config.toml
num_hidden_layers = 17
hidden_size = 448
num_attention_heads = 7
num_key_value_heads = 7
head_dim = 64
intermediate_size = 1792
vocab_size = 16384
hidden_act = "tanh_gelu"
norm = "layernorm"
norm_place = "pre"
norm_eps = 1e-05
positions = "learned"
qk_norm = false
attn_scale = 0.125
bias = "all"
tie_word_embeddings = true
parallel_block = false
init = "normal"
init_std_qkv = 0.0189
init_std_o = 0.00324
init_std_up = 0.0189
init_std_down = 0.00324
optimizer = "muon"
learning_rate = 0.0148
lr_mult_o = 3.0
lr_mult_down = 2.0
beta1 = 0.95
lr_head = 0.00677
max_grad_norm = 1.0
warmup_steps = 200
schedule = "wsd"
decay_fraction = 1.0
decay_shape = "linear"
final_lr_fraction = 0.0
batch_tokens = 131072
max_seq_len = 1024
doc_mask = true
train_tokens = 1057000000
max_steps = 8065
dataset = "wikipedia_en"
Each number is 200 + 40 x the weight over its row's rms, rounded and kept within 0 to 999. Layers, rows and columns count from 0. The size before them is the row's rms in percent of the matrix's.

# q: layer 10 attention query, 448x448, rms 0.127, rows 404-447, columns 0-31
# k: layer 10 attention key, 448x448, rms 0.125, rows 404-447, columns 0-31
# v: layer 10 attention value, 448x448, rms 0.14, rows 384-439, columns 0-31
# o: layer 10 attention output (transposed), 448x448, rms 0.36, rows 384-439, columns 0-31
q404,110,258,201,169,212,207,179,141,260,147,191,210,156,188,189,123,185,196,237,170,297,233,174,192,159,183,176,159,239,181,165,230,241
k404,122,212,190,264,219,207,129,239,152,129,195,205,199,124,179,121,160,163,240,175,242,184,196,298,144,139,183,136,167,184,171,246,188
q405,116,221,102,200,158,172,192,177,223,115,206,214,208,273,231,239,208,170,213,162,188,97,137,183,180,207,179,175,233,109,221,130,171
k405,125,157,173,189,171,145,210,186,296,175,258,229,204,161,188,203,207,166,154,152,164,177,150,229,227,182,128,214,167,233,131,233,282
q406,115,225,160,225,223,234,221,169,93,216,179,198,183,225,235,219,188,240,179,168,307,183,201,149,240,183,280,335,171,259,102,172,181
k406,123,188,178,203,236,102,220,132,198,262,166,203,222,203,225,141,241,171,154,157,270,198,219,181,220,164,260,187,242,172,166,216,244
q407,118,137,259,227,206,206,156,172,192,243,158,225,231,172,269,234,179,242,191,194,233,227,212,254,185,213,143,187,231,180,203,227,175
k407,124,201,149,169,248,238,190,174,207,144,171,192,237,182,198,202,185,183,177,230,253,271,214,163,180,234,182,124,237,173,171,153,219
q408,113,179,223,231,228,136,179,198,176,143,230,233,210,60,207,178,131,219,203,226,174,219,203,182,222,164,202,161,201,197,185,220,182
k408,123,193,210,191,194,166,253,221,222,209,265,181,266,242,216,239,161,206,253,215,159,198,163,226,170,194,136,161,212,168,160,148,231
q409,116,205,240,171,274,240,192,204,159,271,178,107,226,227,191,199,220,232,188,159,201,150,235,261,187,206,206,167,206,193,172,229,226
k409,128,226,234,156,241,238,242,187,148,281,162,193,183,230,233,151,243,265,197,188,198,175,185,152,200,168,130,169,228,292,163,228,182
q410,113,239,188,224,146,190,195,221,224,135,251,222,164,213,161,240,178,174,161,141,303,203,156,206,226,251,182,232,206,190,250,273,203
k410,123,109,255,219,203,135,203,227,163,178,225,199,158,289,224,237,206,176,215,165,140,244,188,168,197,189,163,185,253,133,199,220,199
q411,110,140,185,172,186,237,184,239,240,161,174,172,230,169,188,140,201,233,205,240,227,153,170,200,230,193,217,225,187,194,180,163,208
k411,127,206,189,213,199,225,215,195,231,121,201,143,145,151,196,259,223,161,204,302,251,180,242,250,188,188,197,226,178,222,191,163,239
q412,117,231,127,164,172,216,180,178,153,225,228,283,205,152,193,203,230,190,179,221,148,248,270,184,284,187,228,148,207,204,270,221,172
k412,125,138,188,198,234,200,142,146,209,229,187,230,234,171,195,182,187,132,220,206,149,273,230,199,228,208,248,207,222,184,167,240,146
q413,112,334,254,195,143,184,260,247,195,247,210,243,293,158,244,139,245,223,207,166,237,178,195,222,240,174,175,138,225,183,206,215,254
k413,121,219,190,196,185,233,272,186,304,251,143,118,275,164,191,217,192,146,249,213,152,186,276,259,274,197,191,286,207,182,190,189,166
q414,111,242,184,174,183,223,237,161,122,215,180,143,221,157,212,162,224,188,199,165,278,197,198,252,216,227,177,236,241,155,197,247,209
k414,118,247,194,210,154,219,228,243,161,212,149,154,236,205,234,213,233,242,266,206,161,142,167,265,180,151,220,201,184,145,267,224,155
q415,107,133,161,183,115,197,170,257,178,168,180,211,146,173,161,190,240,238,221,184,223,235,160,190,206,232,166,239,195,282,206,221,233
k415,118,155,170,157,228,169,161,213,219,219,180,218,163,255,108,242,254,172,214,161,209,222,254,158,195,205,163,254,212,295,164,214,235
q416,121,209,197,272,214,185,155,228,137,197,246,126,248,155,239,249,169,250,225,188,185,270,186,191,293,170,187,277,172,165,146,155,257
k416,130,168,202,291,217,123,186,248,186,147,197,125,220,222,159,173,188,244,210,188,181,241,204,198,160,179,240,248,198,156,186,183,196
q417,118,190,230,150,213,164,182,232,247,178,208,174,167,143,240,204,300,205,176,241,264,111,244,219,194,190,122,205,124,215,156,266,246
k417,127,195,172,172,224,197,225,266,215,204,217,215,199,233,184,136,217,244,189,200,252,182,225,235,256,218,254,200,213,164,190,138,218
q418,113,189,166,111,262,217,203,170,239,241,199,252,193,227,136,139,235,220,176,203,175,183,187,238,234,148,191,229,288,225,233,138,209
k418,125,223,204,221,218,153,175,193,242,214,180,188,174,238,269,181,215,221,187,212,199,231,178,208,221,161,225,306,137,227,180,216,206
q419,110,257,214,171,140,189,228,172,206,197,227,226,244,204,183,196,209,207,154,214,269,200,232,214,261,172,188,117,198,139,154,258,216
k419,113,205,204,219,231,155,199,127,222,273,239,196,121,155,165,220,192,214,255,157,180,211,218,212,226,190,210,202,212,175,121,237,156
q420,114,164,208,145,174,146,215,173,245,216,260,186,151,183,231,214,207,155,227,201,244,174,255,199,237,197,218,138,255,144,246,181,190
k420,126,180,195,188,221,203,169,182,272,231,223,167,165,230,241,264,240,125,253,184,165,188,134,144,255,210,244,194,242,159,254,239,243
q421,122,257,269,127,174,228,237,217,195,141,185,245,153,141,160,215,223,224,132,217,150,270,191,272,260,142,256,186,192,252,226,128,214
k421,128,186,241,189,191,208,220,200,189,150,145,199,120,87,227,205,215,164,199,248,220,239,170,227,177,144,224,221,164,251,177,224,185
q422,112,151,202,239,245,229,182,200,221,240,207,214,149,200,126,229,142,163,214,162,205,190,204,199,210,249,168,193,157,230,221,197,197
k422,117,148,156,226,227,166,196,139,183,210,212,211,160,293,127,202,186,214,174,205,122,181,174,178,211,219,169,208,150,245,153,244,193
q423,115,218,246,216,216,152,177,227,162,166,224,202,210,196,244,183,199,196,174,232,193,223,240,217,139,267,173,245,177,248,185,165,190
k423,126,165,127,155,217,230,183,184,216,181,218,213,272,255,195,204,203,209,94,252,201,277,212,222,151,294,188,198,163,151,268,199,177
q424,113,176,214,239,217,240,176,182,195,197,146,134,238,251,183,187,152,170,186,210,166,152,207,137,238,218,156,204,133,238,218,127,191
k424,122,164,145,197,197,217,247,186,132,197,223,134,223,218,97,166,122,165,177,196,222,101,224,159,269,209,243,177,173,241,149,254,197
q425,114,189,183,226,219,141,140,202,189,171,216,259,198,215,187,197,216,246,225,140,259,110,258,314,200,192,210,162,247,263,183,165,262
k425,122,207,172,167,153,209,194,242,243,174,241,283,168,182,176,151,215,210,181,186,236,193,139,264,209,183,205,215,263,222,129,155,197
q426,109,132,177,238,238,178,194,200,210,218,198,155,228,287,190,194,124,235,208,227,210,235,154,208,200,250,187,202,217,153,199,244,160
k426,115,232,220,190,238,211,232,192,243,166,225,219,204,219,130,173,181,164,139,270,175,229,166,253,179,237,162,188,218,150,117,177,171
q427,116,226,149,218,195,263,178,179,281,183,184,213,183,265,134,151,191,188,206,169,181,147,226,195,251,164,150,141,231,236,216,177,202
k427,127,206,161,227,205,209,184,167,188,192,164,234,207,227,221,160,119,209,201,231,257,142,188,186,280,199,162,190,198,215,182,206,134
q428,112,154,172,155,204,197,110,182,225,174,192,153,236,294,153,250,291,179,185,163,218,170,181,133,192,241,186,244,174,173,132,234,187
k428,123,139,231,139,224,193,100,269,194,237,233,242,194,227,194,296,240,193,216,160,204,157,177,185,208,195,144,190,207,125,228,207,255
q429,121,236,189,216,169,203,198,184,169,256,213,190,171,211,172,173,203,204,223,211,189,169,168,137,228,201,170,269,175,218,214,222,156
k429,129,163,164,206,185,224,209,153,206,177,199,208,204,234,172,158,217,180,181,137,186,272,131,187,170,251,153,222,199,288,180,275,174
q430,105,229,198,257,169,191,198,195,164,179,128,199,229,144,219,141,227,252,174,262,201,197,216,141,209,221,182,203,227,265,214,216,204
k430,116,193,234,220,111,133,210,206,247,176,156,163,241,196,176,159,159,245,123,246,180,221,189,170,194,196,188,228,282,220,192,133,245
q431,116,232,190,259,148,188,159,191,231,273,270,166,267,254,228,238,155,264,138,165,193,199,246,174,87,188,231,145,278,129,204,193,191
k431,122,200,224,228,193,179,185,181,190,185,209,204,230,257,158,115,246,171,154,220,185,169,198,222,204,211,220,282,236,204,153,144,196
q432,113,170,148,161,157,119,217,161,223,142,174,207,209,153,194,264,227,204,271,229,143,226,180,217,259,102,116,151,204,139,156,210,149
k432,127,137,160,182,109,215,161,202,203,145,216,232,219,186,186,219,209,302,173,224,236,239,253,158,217,214,186,140,182,205,151,265,221
q433,116,221,253,207,178,206,97,200,264,158,144,114,240,171,183,251,190,236,163,175,114,237,187,245,203,203,157,242,173,155,213,172,229
k433,124,218,195,192,203,149,139,169,214,190,177,228,212,147,155,197,213,186,199,175,178,149,160,235,191,209,116,217,256,231,152,222,182
q434,109,255,219,202,235,162,189,177,222,209,198,180,205,155,181,151,163,177,216,186,182,140,243,207,206,249,213,223,78,181,219,196,263
k434,125,204,180,214,270,174,193,199,102,207,202,204,247,177,202,200,220,233,134,171,194,165,188,201,249,204,187,238,166,145,119,245,311
q435,117,144,211,185,189,199,166,197,166,228,257,206,232,239,237,153,240,235,256,273,237,207,236,215,207,245,193,214,188,249,126,249,182
k435,125,176,184,219,141,193,185,170,219,255,199,208,247,199,145,191,152,254,224,181,101,200,217,308,181,223,140,178,191,215,117,164,220
q436,118,131,313,219,154,227,193,151,225,284,246,212,200,228,179,221,164,219,159,179,210,252,179,162,99,228,197,183,167,260,209,240,219
k436,127,237,271,187,187,204,141,233,205,244,209,194,258,141,230,134,156,160,142,198,207,175,151,201,168,231,213,149,239,157,187,171,230
q437,113,223,231,226,149,209,224,91,141,141,267,159,172,212,204,248,212,226,152,182,196,194,173,171,240,156,212,191,120,160,222,153,106
k437,120,251,173,219,136,184,271,107,224,190,181,221,247,235,242,187,254,197,88,219,181,147,172,121,190,179,181,191,144,151,217,140,201
q438,113,206,175,222,173,190,135,205,187,270,226,158,246,264,185,160,174,199,268,172,218,201,258,246,169,185,223,209,184,142,195,152,230
k438,122,193,195,184,190,247,158,233,242,203,223,250,227,199,175,145,180,187,172,200,246,185,170,168,219,217,241,259,225,163,214,266,230
q439,112,165,241,206,207,169,178,189,259,235,209,222,191,216,260,164,200,235,192,167,183,259,178,209,292,240,268,224,231,207,254,135,209
k439,120,260,165,158,166,198,209,144,258,234,121,248,174,302,226,157,225,248,182,110,203,219,247,205,169,246,178,209,234,230,147,118,183
q440,111,184,209,247,267,210,200,213,180,216,165,188,215,181,164,178,241,301,163,164,250,172,186,258,291,188,202,211,296,220,153,253,199
k440,118,213,252,194,172,172,256,185,276,192,153,187,217,226,200,180,232,186,141,166,208,217,199,190,233,205,270,184,218,171,190,206,190
q441,114,229,176,203,219,170,208,274,203,200,247,243,186,185,224,195,205,308,164,174,207,157,167,209,255,136,149,202,118,161,277,228,218
k441,123,244,162,177,254,245,226,170,189,206,187,223,179,167,224,183,268,252,126,171,154,227,243,190,291,118,252,257,123,153,182,160,192
q442,117,218,153,335,192,193,190,212,158,176,190,168,242,203,184,190,185,125,131,226,227,210,180,209,160,200,214,204,201,180,172,246,163
k442,130,201,213,257,204,169,179,167,209,224,254,203,195,214,147,104,181,244,161,235,192,170,216,206,240,176,158,165,187,218,172,270,231
q443,113,224,182,200,231,229,203,231,170,214,293,251,234,255,172,230,197,256,194,191,220,185,237,211,198,196,266,206,253,205,228,145,123
k443,125,195,232,143,252,221,242,217,266,179,204,193,171,244,208,205,191,271,118,213,132,182,132,214,236,233,335,205,165,97,133,161,228
q444,112,233,196,210,209,135,226,126,171,148,192,92,213,200,241,227,235,186,149,302,191,207,182,183,230,192,190,139,182,245,274,262,164
k444,125,241,156,241,183,237,179,202,180,151,183,175,267,184,189,139,199,208,181,184,238,114,185,266,214,176,179,142,254,174,208,255,171
q445,118,190,197,156,191,203,219,134,248,181,236,202,205,277,179,185,188,236,218,121,185,238,199,246,193,106,185,212,263,204,265,131,197
k445,127,166,236,232,163,271,141,231,172,178,264,172,173,183,202,152,114,160,226,158,217,267,208,181,218,152,192,203,114,232,211,169,221
q446,111,184,217,235,254,234,184,196,234,216,204,265,245,242,198,199,188,217,149,260,309,133,175,246,184,163,187,207,133,282,223,205,209
k446,119,200,186,223,169,183,139,187,243,151,170,210,198,159,122,191,276,227,185,132,169,283,179,156,248,201,216,154,128,226,174,99,222
q447,115,173,220,217,255,160,199,202,189,181,242,259,221,157,195,244,154,258,219,224,243,259,201,231,109,119,173,206,221,266,196,175,189
k447,125,225,222,85,194,211,173,184,190,149,165,251,274,161,181,252,229,279,243,197,201,240,174,224,182,170,192,199,227,286,182,184,213
v384,106,267,218,160,218,114,235,198,267,171,284,272,227,187,245,231,208,190,210,143,244,211,162,192,191,166,151,93,176,208,192,214,179
o384,115,236,237,222,199,276,201,182,177,158,156,187,156,195,125,169,173,291,205,141,266,159,172,139,138,250,222,201,205,262,195,288,250
v385,102,171,159,299,253,197,215,204,179,224,224,203,160,132,203,254,274,138,233,167,212,186,225,210,293,242,191,247,204,146,191,145,218
o385,115,148,213,199,239,176,210,199,294,260,248,146,220,227,183,227,139,236,186,179,233,230,168,159,176,173,260,212,176,263,252,149,226
v386,107,143,177,243,197,279,133,183,218,223,154,206,221,176,156,260,180,149,246,203,178,188,211,174,236,190,212,211,172,181,179,188,211
o386,112,163,205,186,170,176,243,125,145,247,196,186,217,163,119,195,195,141,235,169,228,222,239,275,190,260,230,184,214,149,228,190,226
v387,111,189,134,141,204,181,267,197,219,183,250,231,185,149,232,201,180,215,233,216,207,202,236,163,227,202,163,145,130,211,196,167,248
o387,114,320,155,153,166,181,207,196,173,256,193,192,245,257,228,172,168,277,234,140,186,212,224,182,297,136,236,270,219,172,160,216,201
v388,098,152,235,199,219,238,207,212,264,213,176,186,222,169,200,252,151,203,216,254,148,157,148,201,192,218,257,226,196,182,194,235,197
o388,113,200,243,229,172,227,276,280,254,183,264,161,207,231,235,223,260,177,188,223,219,191,128,284,242,229,218,196,214,189,226,188,194
v389,101,243,177,167,204,192,251,271,238,196,187,177,145,82,216,203,145,184,199,147,243,201,148,203,158,123,225,208,162,172,178,123,112
o389,109,212,89,224,173,281,210,92,161,178,189,217,247,275,165,270,171,163,201,228,196,191,189,219,184,152,226,153,184,184,239,205,170
v390,104,122,191,204,236,90,245,190,258,155,156,235,211,150,169,171,220,286,253,211,211,217,191,204,205,174,184,244,210,244,209,135,187
o390,114,151,216,179,218,132,202,254,241,180,184,229,186,119,196,225,130,173,203,222,176,200,233,215,215,192,194,204,144,227,195,174,190
v391,102,280,204,167,192,226,188,232,255,145,204,194,209,163,174,147,174,165,128,152,214,138,233,204,242,217,223,198,154,190,214,199,213
o391,108,275,210,277,243,291,179,194,228,238,183,189,212,179,193,191,152,262,212,248,171,203,231,271,241,231,164,206,218,195,235,225,185
v392,100,160,175,185,266,197,227,222,143,296,179,272,192,159,243,132,177,160,234,215,239,204,245,141,216,186,199,215,146,205,176,216,224
o392,107,300,143,227,215,164,226,173,174,154,238,209,196,256,237,218,175,206,158,203,229,260,205,222,224,283,182,217,252,212,220,275,128
v393,099,274,220,214,151,149,175,179,291,175,205,170,236,216,250,208,216,260,275,201,261,157,199,181,166,184,123,197,216,198,203,156,192
o393,111,231,199,164,189,176,199,134,261,198,240,239,208,190,257,122,147,188,110,120,209,132,245,250,204,143,176,191,202,186,150,166,173
v394,102,166,194,240,183,175,183,139,257,264,188,125,146,232,199,277,192,201,199,265,246,187,211,190,233,143,239,218,195,194,213,188,252
o394,113,137,166,244,121,242,181,172,221,216,247,154,168,194,216,114,200,216,176,97,166,187,206,195,228,191,228,186,214,254,253,188,156
v395,102,307,267,217,162,221,228,249,257,257,213,215,175,202,174,148,212,252,147,175,261,208,174,205,132,188,179,223,197,239,131,242,160
o395,109,210,176,211,168,204,139,117,217,215,162,241,82,192,177,208,238,244,154,151,215,234,181,189,180,145,238,188,167,176,203,193,221
v396,108,230,201,189,213,179,147,177,195,164,234,212,226,158,166,215,125,243,205,164,107,181,232,133,200,217,178,183,240,201,275,144,272
o396,114,182,162,190,250,128,197,248,156,203,103,229,200,240,188,179,229,199,166,187,282,167,263,269,189,253,85,162,183,256,165,154,203
v397,100,201,208,255,174,200,281,270,258,218,183,241,166,123,163,189,299,240,212,202,186,225,198,194,193,240,169,158,196,174,206,246,202
o397,111,184,255,139,218,135,173,207,140,189,228,241,237,189,195,229,219,198,258,244,230,249,164,219,194,221,296,197,158,224,280,279,174
v398,103,208,195,172,307,160,135,218,192,233,172,141,199,227,170,234,180,230,223,197,183,224,126,204,218,122,230,159,208,197,229,102,134
o398,111,289,148,192,150,244,214,190,156,148,132,245,253,201,217,170,218,153,230,171,266,192,201,202,201,288,178,163,149,170,193,181,154
v399,102,236,183,192,294,214,246,174,260,120,250,265,264,209,166,206,212,229,180,219,157,194,133,182,219,195,194,173,216,216,173,238,216
o399,113,213,255,159,302,214,114,138,199,212,155,145,176,214,215,174,237,204,203,136,136,185,230,211,218,133,242,192,225,167,261,163,219
v400,106,190,177,215,198,120,191,217,212,228,168,236,227,215,86,294,255,164,192,193,190,182,252,187,175,170,140,211,176,143,144,226,236
o400,113,251,189,199,182,246,170,226,228,111,173,174,144,230,269,197,207,226,235,217,179,255,261,211,209,161,282,199,336,137,224,268,179
v401,104,240,182,207,190,133,234,214,166,247,137,233,231,82,196,172,293,188,235,194,176,230,171,211,219,189,199,232,155,244,144,252,194
o401,113,240,199,164,185,155,163,269,146,155,186,178,132,211,230,219,195,190,207,216,135,152,213,148,177,204,192,128,232,117,260,182,202
v402,101,195,276,163,161,245,124,184,228,218,200,228,175,234,169,181,240,170,209,181,214,166,208,236,161,186,158,257,137,177,187,170,146
o402,113,173,162,224,194,253,232,138,169,173,187,195,180,170,233,255,221,208,225,158,127,224,176,127,133,231,173,220,214,151,156,155,251
v403,100,249,186,204,229,281,160,174,200,177,183,177,193,286,135,198,142,205,260,184,155,198,186,259,163,165,224,143,148,181,168,225,159
o403,108,201,219,191,225,231,233,231,178,229,203,207,201,179,133,149,139,235,155,161,177,242,200,193,224,229,199,209,55,146,194,101,154
v404,105,165,211,219,272,207,152,256,204,190,258,202,182,246,230,94,202,228,173,231,244,259,170,202,277,150,146,109,229,153,214,243,255
o404,109,242,194,208,207,153,142,214,208,166,328,260,133,177,218,167,260,224,161,195,263,211,228,205,133,213,182,175,283,186,266,171,201
v405,102,248,245,251,184,194,179,266,203,160,161,174,222,138,182,205,225,223,212,192,195,199,139,210,214,168,191,178,192,302,221,98,157
o405,112,188,230,254,234,234,181,133,139,173,232,163,234,245,137,222,157,140,196,180,218,205,191,144,138,179,172,217,186,237,222,223,207
v406,103,222,203,247,201,202,201,204,210,156,194,182,228,172,152,148,208,206,220,200,211,218,315,134,196,180,146,160,219,181,206,229,176
o406,111,177,237,152,233,114,172,290,180,158,197,219,260,190,221,168,251,189,134,114,217,203,201,200,176,142,200,233,128,240,198,261,183
v407,100,242,199,110,195,183,208,291,165,239,233,175,176,204,175,179,195,205,164,183,190,170,227,174,175,173,211,226,157,232,182,142,176
o407,112,247,147,186,250,228,191,257,187,242,170,180,154,192,161,227,171,164,149,266,118,141,217,191,237,172,297,201,202,132,217,199,219
v408,101,203,166,182,198,180,202,158,155,132,152,170,202,203,169,178,208,246,275,190,202,233,208,153,151,149,167,141,227,175,187,217,215
o408,111,186,260,180,226,225,208,217,231,209,205,338,209,191,185,117,233,174,192,120,201,254,194,196,163,276,264,156,219,220,202,215,222
v409,103,214,235,270,182,188,158,145,141,163,225,231,206,216,287,162,227,209,116,188,179,103,283,249,225,218,145,165,187,224,211,190,267
o409,116,192,138,185,190,214,223,149,173,219,173,179,254,224,185,126,298,159,174,219,223,194,222,219,176,91,204,221,208,194,244,220,194
v410,101,232,136,178,203,184,206,177,260,199,190,201,214,269,205,209,199,249,221,317,238,209,260,153,210,183,190,165,221,313,145,139,188
o410,111,107,155,153,174,180,197,248,271,256,158,158,169,215,231,156,152,196,262,174,102,218,259,180,185,240,240,251,227,236,182,183,185
v411,101,236,226,269,233,197,218,275,206,161,202,260,210,220,157,249,115,224,188,164,155,183,193,202,242,204,205,223,222,197,215,177,123
o411,111,204,212,131,186,146,159,177,201,210,216,209,143,197,205,122,151,264,221,249,269,161,234,159,152,254,174,198,152,149,221,222,188
v412,102,253,154,154,198,222,146,156,189,188,146,226,107,155,220,152,240,263,193,235,150,281,244,118,182,143,120,218,141,136,239,250,201
o412,112,216,222,216,143,237,234,165,168,178,168,235,181,261,162,250,202,190,280,190,148,179,237,150,177,139,252,143,128,191,201,180,222
v413,104,251,269,111,204,222,227,238,205,198,208,260,232,252,152,138,190,186,152,222,166,196,190,160,157,197,292,167,123,275,276,109,244
o413,111,279,124,191,148,241,181,212,279,111,120,196,232,140,246,216,200,226,197,158,184,215,263,173,216,109,205,199,198,210,146,207,142
v414,102,199,234,123,162,276,242,230,187,228,238,143,212,194,185,282,228,175,192,223,157,220,231,255,199,168,216,229,286,256,206,266,169
o414,115,185,160,228,212,183,209,187,186,149,192,157,102,189,185,210,190,181,184,162,263,241,290,148,151,261,202,146,198,238,113,203,231
v415,106,158,134,194,204,136,145,198,270,157,185,191,234,186,259,166,248,229,262,195,190,210,205,181,255,141,128,251,236,238,161,217,134
o415,113,161,169,264,230,265,203,94,247,193,126,193,214,231,236,216,214,60,277,171,221,210,130,195,122,168,202,237,205,177,139,142,200
v416,099,258,219,201,170,285,216,162,150,193,221,252,178,268,185,209,191,237,111,206,208,148,274,148,196,185,193,238,180,190,194,168,245
o416,106,177,218,209,214,228,80,95,219,194,193,182,156,196,95,221,216,190,257,198,209,144,105,188,226,296,157,220,219,185,140,186,194
v417,102,158,161,160,187,240,195,173,190,208,170,188,255,208,261,160,232,249,180,186,164,188,227,165,224,160,192,266,182,228,168,158,136
o417,116,158,193,128,279,181,198,195,250,218,170,309,197,202,264,234,178,201,217,233,190,228,247,178,167,201,194,141,206,163,201,168,222
v418,099,151,259,225,148,218,129,168,195,166,176,89,190,293,183,188,215,160,155,218,216,224,172,157,237,212,248,212,188,192,265,239,205
o418,107,257,212,159,223,209,133,143,189,227,253,224,245,188,161,205,162,229,223,155,158,161,198,233,176,226,243,248,207,207,216,237,292
v419,101,217,161,160,274,211,143,198,150,225,238,247,206,157,219,249,165,125,275,162,235,245,182,198,178,145,198,165,197,253,118,198,250
o419,110,182,238,226,171,201,232,241,191,172,235,183,245,260,250,173,202,210,198,176,213,187,199,249,229,268,209,150,198,211,192,232,193
v420,102,138,154,238,134,137,200,153,212,215,196,244,150,270,239,224,275,170,182,188,296,228,226,172,207,139,181,212,180,171,209,168,172
o420,112,208,168,128,167,207,186,259,245,195,137,135,278,262,223,178,248,233,251,187,237,155,141,204,181,275,214,250,138,273,186,191,159
v421,102,212,281,168,243,146,172,190,254,192,223,166,215,152,164,255,186,178,200,145,210,174,237,246,205,276,217,149,160,162,174,224,128
o421,115,163,205,158,174,160,196,153,228,137,217,188,277,114,197,234,150,164,195,191,240,244,205,287,256,211,233,255,138,212,147,214,264
v422,102,283,244,236,206,112,285,144,275,238,215,250,269,182,187,205,188,188,226,174,149,266,206,266,212,144,274,180,215,164,212,179,256
o422,118,261,195,212,195,228,156,140,151,142,177,229,174,231,168,164,103,242,211,140,208,229,185,276,172,119,165,242,188,272,262,238,226
v423,099,198,112,220,230,189,180,221,123,223,170,209,257,176,229,166,210,229,177,232,184,185,215,162,259,84,167,176,169,213,209,209,171
o423,110,181,197,191,157,274,217,214,258,202,225,221,248,247,188,245,199,169,148,191,218,243,212,176,277,190,113,146,185,218,186,185,290
v424,099,133,205,258,166,240,219,205,220,182,219,179,235,193,195,194,118,175,135,201,157,233,223,197,167,151,227,229,169,210,162,240,200
o424,109,136,170,187,230,159,180,204,211,248,212,178,241,217,249,186,205,209,102,208,189,257,223,197,175,210,199,266,161,197,193,242,224
v425,102,221,188,167,170,269,223,160,226,156,203,239,201,141,228,200,244,237,184,148,234,130,167,252,195,254,300,198,235,218,218,230,145
o425,113,131,168,268,195,194,234,209,226,222,209,169,156,191,157,208,216,201,178,216,227,207,181,192,202,243,145,275,238,256,223,208,235
v426,108,95,153,238,152,283,156,194,207,194,202,194,264,201,290,213,197,246,198,255,191,113,239,210,194,202,167,212,255,247,201,181,251
o426,106,202,228,231,169,181,173,260,149,166,198,172,229,193,98,215,258,181,173,173,266,175,254,265,225,184,148,103,260,237,205,90,213
v427,100,186,172,217,249,188,168,175,198,226,198,258,167,221,205,221,219,140,267,198,260,227,255,180,125,183,197,186,193,93,220,203,168
o427,113,178,219,199,151,181,206,180,189,245,185,220,144,215,210,180,262,251,174,204,167,203,147,206,198,230,231,219,236,161,248,221,172
v428,100,223,221,249,243,235,162,209,166,225,209,154,149,119,220,257,201,209,167,219,202,114,203,153,175,298,203,178,155,202,256,231,289
o428,111,190,174,218,159,156,176,249,249,254,241,191,164,198,205,192,178,175,144,181,224,196,305,193,211,180,216,158,243,133,186,219,182
v429,106,212,212,164,227,257,222,230,205,198,222,290,231,229,190,182,166,193,264,180,233,224,138,191,242,253,182,193,142,173,111,145,186
o429,116,204,215,253,252,201,178,192,163,232,195,181,125,220,170,189,245,237,181,200,156,231,186,233,206,160,126,212,169,183,160,142,180
v430,104,168,266,190,210,218,228,253,212,208,196,225,240,224,149,240,168,265,160,188,221,201,225,202,187,243,116,106,270,192,172,207,251
o430,117,162,118,140,230,147,139,217,213,186,215,141,172,223,190,166,109,212,230,191,223,194,188,274,214,137,137,190,155,196,258,201,228
v431,099,149,211,196,175,160,172,191,199,275,221,228,144,160,134,252,212,230,185,189,314,213,215,237,219,202,217,245,189,165,272,181,233
o431,105,245,247,233,200,227,158,136,229,266,166,178,191,214,246,119,259,222,159,266,234,239,216,152,245,230,153,252,233,178,206,260,167
v432,101,174,146,256,171,206,269,250,168,196,194,187,229,202,152,198,161,139,257,153,232,186,194,176,175,182,249,166,277,215,261,193,228
o432,112,285,119,175,216,229,164,187,259,275,267,215,195,119,208,237,224,139,167,252,228,197,162,209,169,206,119,131,248,216,233,161,179
v433,099,128,209,163,227,236,177,156,121,245,164,185,248,179,183,265,189,155,173,215,266,182,184,173,260,169,240,234,195,179,261,111,110
o433,108,168,197,258,174,178,163,149,192,172,244,236,246,223,170,223,217,253,171,198,190,70,154,249,178,175,186,215,207,166,243,217,203
v434,100,259,256,266,180,229,196,272,185,188,154,122,213,222,140,247,201,224,193,274,176,137,153,207,163,202,216,232,229,152,178,259,148
o434,111,214,192,221,214,136,218,284,208,161,260,170,193,277,220,242,266,181,118,183,143,220,158,242,179,172,192,161,192,205,223,219,195
v435,104,180,162,211,221,230,259,128,293,155,185,233,172,232,206,262,239,180,179,214,200,217,271,232,160,227,179,215,210,143,240,158,102
o435,114,232,255,206,181,220,220,238,209,283,139,222,189,177,244,188,260,241,244,254,185,251,247,163,114,168,237,164,211,181,159,261,162
v436,101,204,200,191,171,147,274,123,201,208,298,201,194,209,121,191,296,183,190,197,235,144,164,228,193,196,216,130,259,218,228,203,110
o436,116,194,241,214,232,173,173,284,215,223,198,205,229,189,59,188,282,241,190,230,202,210,179,185,160,230,221,266,220,179,199,249,177
v437,103,171,234,175,147,180,227,178,204,201,269,201,262,199,220,177,245,236,292,203,248,176,164,175,212,183,219,111,169,231,189,281,195
o437,113,214,271,227,154,223,195,48,193,265,230,232,254,213,265,238,183,201,214,189,244,160,243,161,116,220,226,230,177,255,192,170,172
v438,102,233,119,221,142,166,158,253,207,125,207,217,219,220,217,166,198,182,223,172,177,210,241,172,222,164,152,248,269,150,240,201,203
o438,116,199,259,159,202,237,247,164,221,271,190,162,266,203,157,213,212,227,186,231,174,233,105,280,190,217,137,206,197,167,195,184,225
v439,104,157,224,229,242,244,197,162,256,175,195,237,187,142,226,138,201,176,231,258,285,154,217,183,155,237,173,173,136,227,188,196,133
o439,115,154,256,224,275,231,193,219,323,207,181,209,127,191,177,297,183,178,202,236,256,233,249,240,274,229,281,176,203,241,215,256,121